python train.py --intermediate_size=512 --norm="rmsnorm" --rope_fraction=0.5 --parallel_block=false --init="trunc"
Each number is 50 + 10 x the weight over its row's rms, rounded and kept within 0 to 99. Layers, rows and columns count from 0. The size before them is the row's rms in percent of the matrix's.

# layer 6 MLP gate, 512x128, rms 0.157, rows 33-49, columns 64-127
102:57 51 47 52 57 64 59 55 52 57 60 48 64 44 54 59 55 48 57 72 46 38 60 62 44 56 61 51 52 51 43 44 52 42 55 47 31 49 54 43 70 56 68 52 51 65 52 36 53 54 50 53 43 32 75 37 70 47 53 54 55 36 50 61
106:64 64 52 57 43 71 34 55 65 44 56 42 20 54 51 60 56 51 41 60 67 42 63 52 39 44 49 57 63 46 71 60 53 56 50 40 53 53 37 47 51 30 45 51 64 55 42 52 67 52 47 41 56 56 59 54 41 53 56 42 60 31 34 46
092:41 51 54 45 62 56 50 63 58 59 57 57 67 59 60 50 48 34 52 43 56 43 55 58 66 66 42 36 57 58 38 52 39 61 49 49 51 63 68 59 51 40 32 55 55 49 55 61 51 29 54 40 38 45 54 63 49 43 53 46 61 51 58 63
082:53 61 31 59 68 25 43 64 52 48 33 61 47 56 60 49 29 26 56 46 65 28 56 42 50 46 59 35 40 44 47 60 58 54 51 43 51 44 45 50 43 60 61 36 53 56 49 42 50 50 54 64 37 35 44 64 57 54 36 90 67 46 52 55
107:61 62 75 43 58 38 40 46 46 53 55 57 47 54 43 48 60 51 37 60 60 48 41 54 52 53 62 64 49 52 48 47 44 40 64 52 40 43 57 62 64 50 40 41 51 53 49 54 41 46 40 46 43 50 68 63 40 44 66 53 44 57 54 40
105:34 52 39 41 44 44 44 50 49 39 57 57 48 53 54 51 47 56 45 45 44 49 53 54 51 50 61 60 47 45 69 56 45 33 60 51 51 41 51 55 58 47 32 58 63 44 55 37 67 57 49 46 54 67 38 34 38 62 58 40 63 54 47 41
104:54 44 56 53 57 41 48 52 52 46 77 47 54 54 45 45 44 54 52 65 75 55 54 33 45 55 48 45 44 54 37 40 67 49 47 59 37 59 38 66 50 61 51 60 74 45 46 56 49 43 49 36 50 42 54 59 45 43 53 42 47 47 47 54
097:38 61 63 60 67 53 72 59 57 63 56 46 65 40 54 41 39 45 54 47 66 49 43 72 51 60 63 52 54 49 28 54 55 26 66 32 57 49 66 41 55 51 47 59 53 57 31 47 55 55 43 53 49 45 46 57 68 53 47 41 50 59 47 50
090:47 43 53 44 43 51 61 25 46 49 49 50 40 60 48 33 46 37 47 48 40 61 29 58 41 59 48 42 65 44 48 54 79 44 57 56 61 46 71 55 54 47 65 45 41 52 59 36 58 52 55 56 50 50 44 45 36 56 45 46 34 46 51 46
105:56 48 52 30 43 46 54 47 60 48 49 42 43 55 51 47 61 51 71 51 46 46 57 25 65 38 61 30 64 57 46 44 43 57 50 46 60 59 45 54 68 57 68 29 49 43 66 42 60 41 43 42 45 60 47 58 41 54 54 53 44 61 49 60
111:43 55 73 57 50 41 30 60 44 44 56 25 54 39 73 55 46 58 64 56 50 46 43 53 68 36 51 54 53 42 55 66 43 38 43 50 43 54 35 41 51 42 46 46 35 44 53 48 59 49 32 58 64 64 56 57 45 51 61 50 34 38 40 62
101:63 45 41 52 49 62 43 50 50 60 57 51 50 49 63 58 60 31 65 69 58 42 48 58 55 66 43 45 47 45 27 60 67 50 48 79 48 65 49 54 64 56 26 49 43 51 52 43 55 44 50 54 25 49 63 56 33 32 54 49 37 52 46 24
100:46 46 35 46 53 61 58 52 55 41 67 67 40 63 36 43 23 78 56 46 71 44 60 41 34 63 39 42 51 56 59 43 62 47 40 50 60 48 58 58 42 41 53 56 57 63 41 70 50 50 50 55 48 23 63 71 34 50 47 52 48 40 35 50
093:36 46 44 49 59 55 43 55 39 56 51 52 63 51 64 44 63 42 65 59 43 48 48 55 53 66 50 28 41 48 74 43 29 51 56 65 59 37 59 42 63 49 53 70 32 60 48 50 50 49 48 56 53 60 56 46 53 52 51 74 41 48 57 59
103:55 54 30 46 47 46 51 40 37 52 33 58 54 73 51 34 55 47 73 41 40 39 63 40 66 52 33 47 51 54 57 56 40 58 50 52 51 38 49 53 51 50 53 39 46 40 29 32 62 67 45 50 55 62 51 57 38 44 65 38 50 41 40 42
100:57 55 30 67 47 47 40 59 25 48 46 47 58 49 49 46 54 39 54 56 43 39 56 55 65 38 53 48 59 46 46 41 43 41 60 50 30 36 41 52 48 34 37 34 53 53 32 49 43 38 26 46 32 61 48 53 50 62 59 50 40 58 34 47
107:42 40 54 49 53 63 25 46 47 53 42 25 31 60 64 54 49 38 59 32 49 38 44 59 51 49 57 58 53 61 62 53 33 60 56 46 37 53 27 45 61 51 34 55 40 43 52 52 55 38 28 61 48 42 61 50 38 42 50 48 58 35 38 64
# layer 6 MLP up, 512x128, rms 0.162, rows 33-49, columns 64-127
101:47 53 60 49 62 39 53 55 37 47 54 50 54 50 52 42 45 44 40 65 29 32 68 32 51 43 42 54 52 40 59 64 49 44 49 44 50 41 58 55 71 52 26 61 63 41 38 48 30 52 27 53 38 52 53 55 49 59 35 57 46 66 54 38
105:61 49 61 30 36 56 67 56 51 53 49 22 54 38 61 44 58 43 56 64 32 51 55 45 51 50 56 58 40 41 41 57 42 46 55 64 61 52 41 50 44 52 61 57 59 60 43 43 50 52 50 43 53 63 55 59 53 49 42 44 50 41 39 28
096:39 41 53 37 62 36 67 73 52 50 38 69 40 59 51 50 65 45 38 41 56 38 31 37 50 57 51 55 40 45 58 38 65 55 69 51 43 47 47 52 44 68 69 53 49 53 37 45 42 39 50 58 52 44 47 43 52 51 45 38 66 49 58 55
072:45 43 66 44 40 54 37 64 59 50 50 51 45 31 42 51 49 43 62 44 42 71 43 61 54 47 33 49 51 49 46 50 37 35 28 60 41 33 57 52 42 39 67 53 56 52 54 52 48 49 51 32 53 49 63 44 54 54 60 49 26 50 32 25
096:65 45 36 44 54 73 74 46 60 28 53 51 61 41 45 60 48 54 65 53 34 55 65 60 76 47 44 51 49 49 49 67 54 54 49 39 57 59 32 41 38 47 38 58 46 38 53 64 61 62 60 53 50 50 41 55 72 42 35 40 46 52 48 61
101:31 43 48 59 65 47 41 48 40 45 55 47 58 64 46 50 34 34 38 48 43 52 42 36 37 68 38 70 46 35 57 54 59 56 45 29 33 45 61 50 23 52 40 49 41 40 54 49 49 25 64 43 80 52 43 46 45 44 45 49 52 50 51 34
100:70 38 51 38 63 45 45 57 33 51 61 34 56 49 51 54 60 42 43 48 36 43 37 38 45 58 62 50 44 62 55 50 47 68 44 48 36 47 49 51 40 54 49 33 49 47 53 50 45 36 41 69 44 67 38 60 65 58 51 43 31 65 75 52
098:63 44 40 42 43 56 34 54 37 50 56 61 47 57 45 64 28 59 53 53 54 56 43 53 35 45 40 42 53 68 58 45 50 62 33 38 45 50 32 43 39 71 49 53 45 60 61 49 60 61 45 46 60 61 51 36 46 43 54 50 57 55 57 60
094:64 62 61 52 44 54 48 61 61 55 47 50 48 58 40 31 53 41 41 59 42 52 48 50 58 44 30 36 59 40 71 31 58 46 55 39 56 45 54 51 64 33 43 72 39 60 60 45 62 58 28 58 69 48 54 61 41 57 25 48 41 64 63 51
105:51 48 49 40 34 54 66 58 29 45 62 57 49 60 54 46 46 49 51 37 55 36 46 37 55 24 46 35 42 64 46 39 39 53 28 43 49 55 53 61 55 59 49 42 40 43 39 39 46 45 70 47 41 65 39 37 49 50 39 62 65 48 50 26
101:67 51 61 50 42 56 30 51 54 29 60 61 68 41 47 55 48 34 38 39 56 47 44 60 45 46 43 60 62 32 57 51 33 53 36 53 54 66 46 48 53 40 52 61 51 53 54 53 39 58 50 45 48 59 31 33 52 48 51 51 66 37 39 40
103:56 31 50 56 44 55 46 35 63 52 54 61 56 58 49 50 57 35 43 27 39 52 41 29 45 62 61 43 44 19 53 48 41 51 43 46 47 34 60 56 55 53 61 65 40 45 54 50 48 44 35 68 44 50 50 66 38 50 48 53 54 38 41 52
102:60 48 47 52 56 51 31 42 25 54 45 56 47 56 49 62 78 37 42 43 60 23 48 57 53 60 58 64 49 59 45 42 57 53 53 64 47 59 48 57 54 47 55 54 42 47 52 61 52 60 43 43 55 63 45 47 62 57 60 61 54 55 39 37
098:60 58 49 46 55 50 48 40 55 49 35 29 42 51 60 53 54 55 40 33 53 50 50 57 49 60 63 53 29 46 57 49 44 53 63 49 77 45 55 39 37 57 64 47 63 66 44 53 56 49 58 41 72 46 48 58 39 56 36 34 42 50 61 43
098:41 59 41 45 62 39 63 44 39 57 37 34 64 50 52 64 38 62 55 46 51 63 37 42 56 52 73 29 42 42 41 51 24 41 38 44 53 58 55 66 47 58 51 58 43 58 39 45 53 48 50 71 37 62 53 65 56 49 51 55 56 55 69 42
096:56 48 50 55 46 60 58 50 53 48 40 61 70 68 61 50 52 42 40 72 56 36 33 55 56 48 50 50 33 56 43 50 47 40 46 45 35 38 39 42 41 49 68 45 29 47 52 42 50 67 56 45 56 55 57 64 47 61 43 30 47 47 35 41
096:57 61 46 53 51 46 43 42 48 48 47 51 54 40 69 38 24 51 49 61 56 43 49 61 55 49 30 57 57 51 46 46 63 46 36 47 39 45 52 58 36 45 48 54 69 37 66 81 37 47 47 48 56 52 49 50 61 47 48 58 45 61 49 50
# layer 6 MLP down (transposed), 512x128, rms 0.158, rows 33-49, columns 64-127
104:52 44 37 36 38 62 41 21 44 44 50 39 45 60 56 35 58 41 56 46 39 54 39 71 44 37 48 46 31 38 38 39 47 53 46 44 57 42 39 56 63 58 59 54 47 43 54 48 40 41 47 60 34 69 56 46 60 80 47 51 52 44 63 52
107:47 51 48 45 50 54 73 49 39 46 45 37 65 50 55 40 38 50 47 41 52 50 64 50 56 53 78 44 66 37 53 62 52 42 53 45 52 39 58 47 66 38 55 46 63 62 64 40 56 55 68 38 52 55 55 39 60 54 43 56 38 40 53 53
097:49 36 48 68 52 58 39 43 50 44 66 40 59 53 46 58 51 60 57 69 41 58 61 78 54 57 46 61 44 43 68 58 52 62 27 55 50 47 50 49 65 63 56 69 52 56 42 43 41 62 44 47 59 42 72 42 48 56 59 50 40 41 36 34
080:39 44 50 40 60 84 32 47 44 36 41 74 53 48 50 54 55 42 44 48 54 47 62 52 59 40 62 58 48 37 46 58 34 51 41 55 60 47 53 57 66 69 68 29 36 50 52 37 55 51 44 60 60 64 57 51 48 60 61 52 59 50 49 35
130:53 53 35 42 39 60 42 48 55 48 44 49 50 40 69 49 16 45 71 56 54 57 53 58 48 58 54 49 57 56 64 62 40 44 54 49 60 63 62 48 48 53 50 61 64 50 55 64 45 60 66 23 32 41 53 56 37 37 65 53 29 47 55 52
099:54 63 37 55 36 53 72 41 48 56 34 66 39 43 33 37 62 58 61 53 59 61 56 56 47 58 35 49 37 26 67 49 53 48 57 66 38 51 52 38 41 50 45 53 46 48 55 34 54 64 37 59 53 37 48 54 36 64 32 46 40 48 56 53
101:52 48 42 47 55 79 55 42 57 55 49 53 49 58 53 64 62 53 47 44 38 50 61 43 48 38 43 60 52 70 53 37 51 29 43 39 63 51 63 47 63 34 65 56 71 39 50 58 38 44 55 46 61 54 59 43 32 47 41 41 36 57 44 71
095:56 63 58 49 62 65 53 51 42 56 42 59 38 48 41 49 33 29 53 55 39 31 35 52 55 45 41 64 40 61 41 48 51 53 53 45 34 57 65 51 54 55 42 45 41 61 58 48 56 68 51 55 40 48 47 55 35 37 35 43 43 24 60 43
094:55 54 47 34 58 49 44 42 50 62 42 27 52 41 57 53 43 53 60 42 54 57 70 46 59 67 34 46 35 70 42 65 22 48 47 67 52 34 51 47 42 47 59 49 46 42 54 45 54 48 47 54 52 60 56 38 62 55 60 49 36 53 49 40
101:31 63 53 54 59 77 44 69 59 47 51 44 61 69 68 51 49 59 47 60 45 56 60 39 57 50 58 41 53 40 61 38 46 55 53 38 49 71 48 55 50 55 46 42 62 59 45 55 60 50 55 42 57 37 57 57 45 32 51 38 41 56 55 61
108:46 42 55 42 42 65 59 52 60 72 52 47 56 47 59 66 35 46 50 45 39 56 43 52 64 44 37 55 56 67 44 55 34 61 61 40 38 42 46 46 49 33 45 46 38 52 58 35 62 43 40 53 46 51 50 74 51 43 56 48 28 46 50 45
100:30 54 41 52 59 54 39 58 47 45 37 49 51 52 34 50 57 57 51 61 53 47 42 58 36 40 48 42 32 46 59 55 65 42 55 50 44 57 45 47 46 70 42 47 56 66 39 40 46 55 57 38 64 44 45 34 52 55 73 44 25 52 50 58
103:54 47 52 52 56 51 41 58 52 51 51 46 74 49 39 50 42 50 36 44 48 58 38 64 61 59 39 52 47 40 26 43 52 32 46 61 58 49 52 37 49 56 30 51 61 63 43 68 42 46 46 40 55 67 37 54 48 40 66 57 68 60 62 51
094:35 53 55 52 44 47 53 57 59 44 60 49 52 42 63 52 56 54 50 19 46 41 24 49 22 43 36 65 47 51 65 43 27 52 52 54 54 40 52 53 48 50 39 59 33 58 49 59 33 47 48 44 42 70 47 43 48 58 51 58 63 45 46 54
096:42 54 39 60 51 39 54 62 37 39 70 47 54 44 53 51 40 43 62 60 54 37 43 58 43 41 38 48 52 63 68 62 66 32 46 48 56 48 55 52 51 43 36 57 66 66 65 56 41 50 57 58 47 44 66 39 49 25 41 47 58 54 67 63
101:58 45 63 48 53 32 51 48 50 56 42 42 70 44 65 66 46 57 42 59 46 47 59 62 41 53 44 56 36 60 58 56 27 50 51 57 51 46 31 37 40 39 49 55 42 38 44 68 51 48 61 43 54 41 47 55 51 67 54 58 48 46 51 45
101:43 54 31 62 68 51 44 54 60 34 33 57 56 72 37 50 53 50 49 46 40 57 41 47 48 45 65 64 52 56 63 39 46 61 44 49 41 54 33 49 56 49 54 50 53 35 55 57 53 46 39 53 39 29 35 44 56 67 39 55 62 46 47 75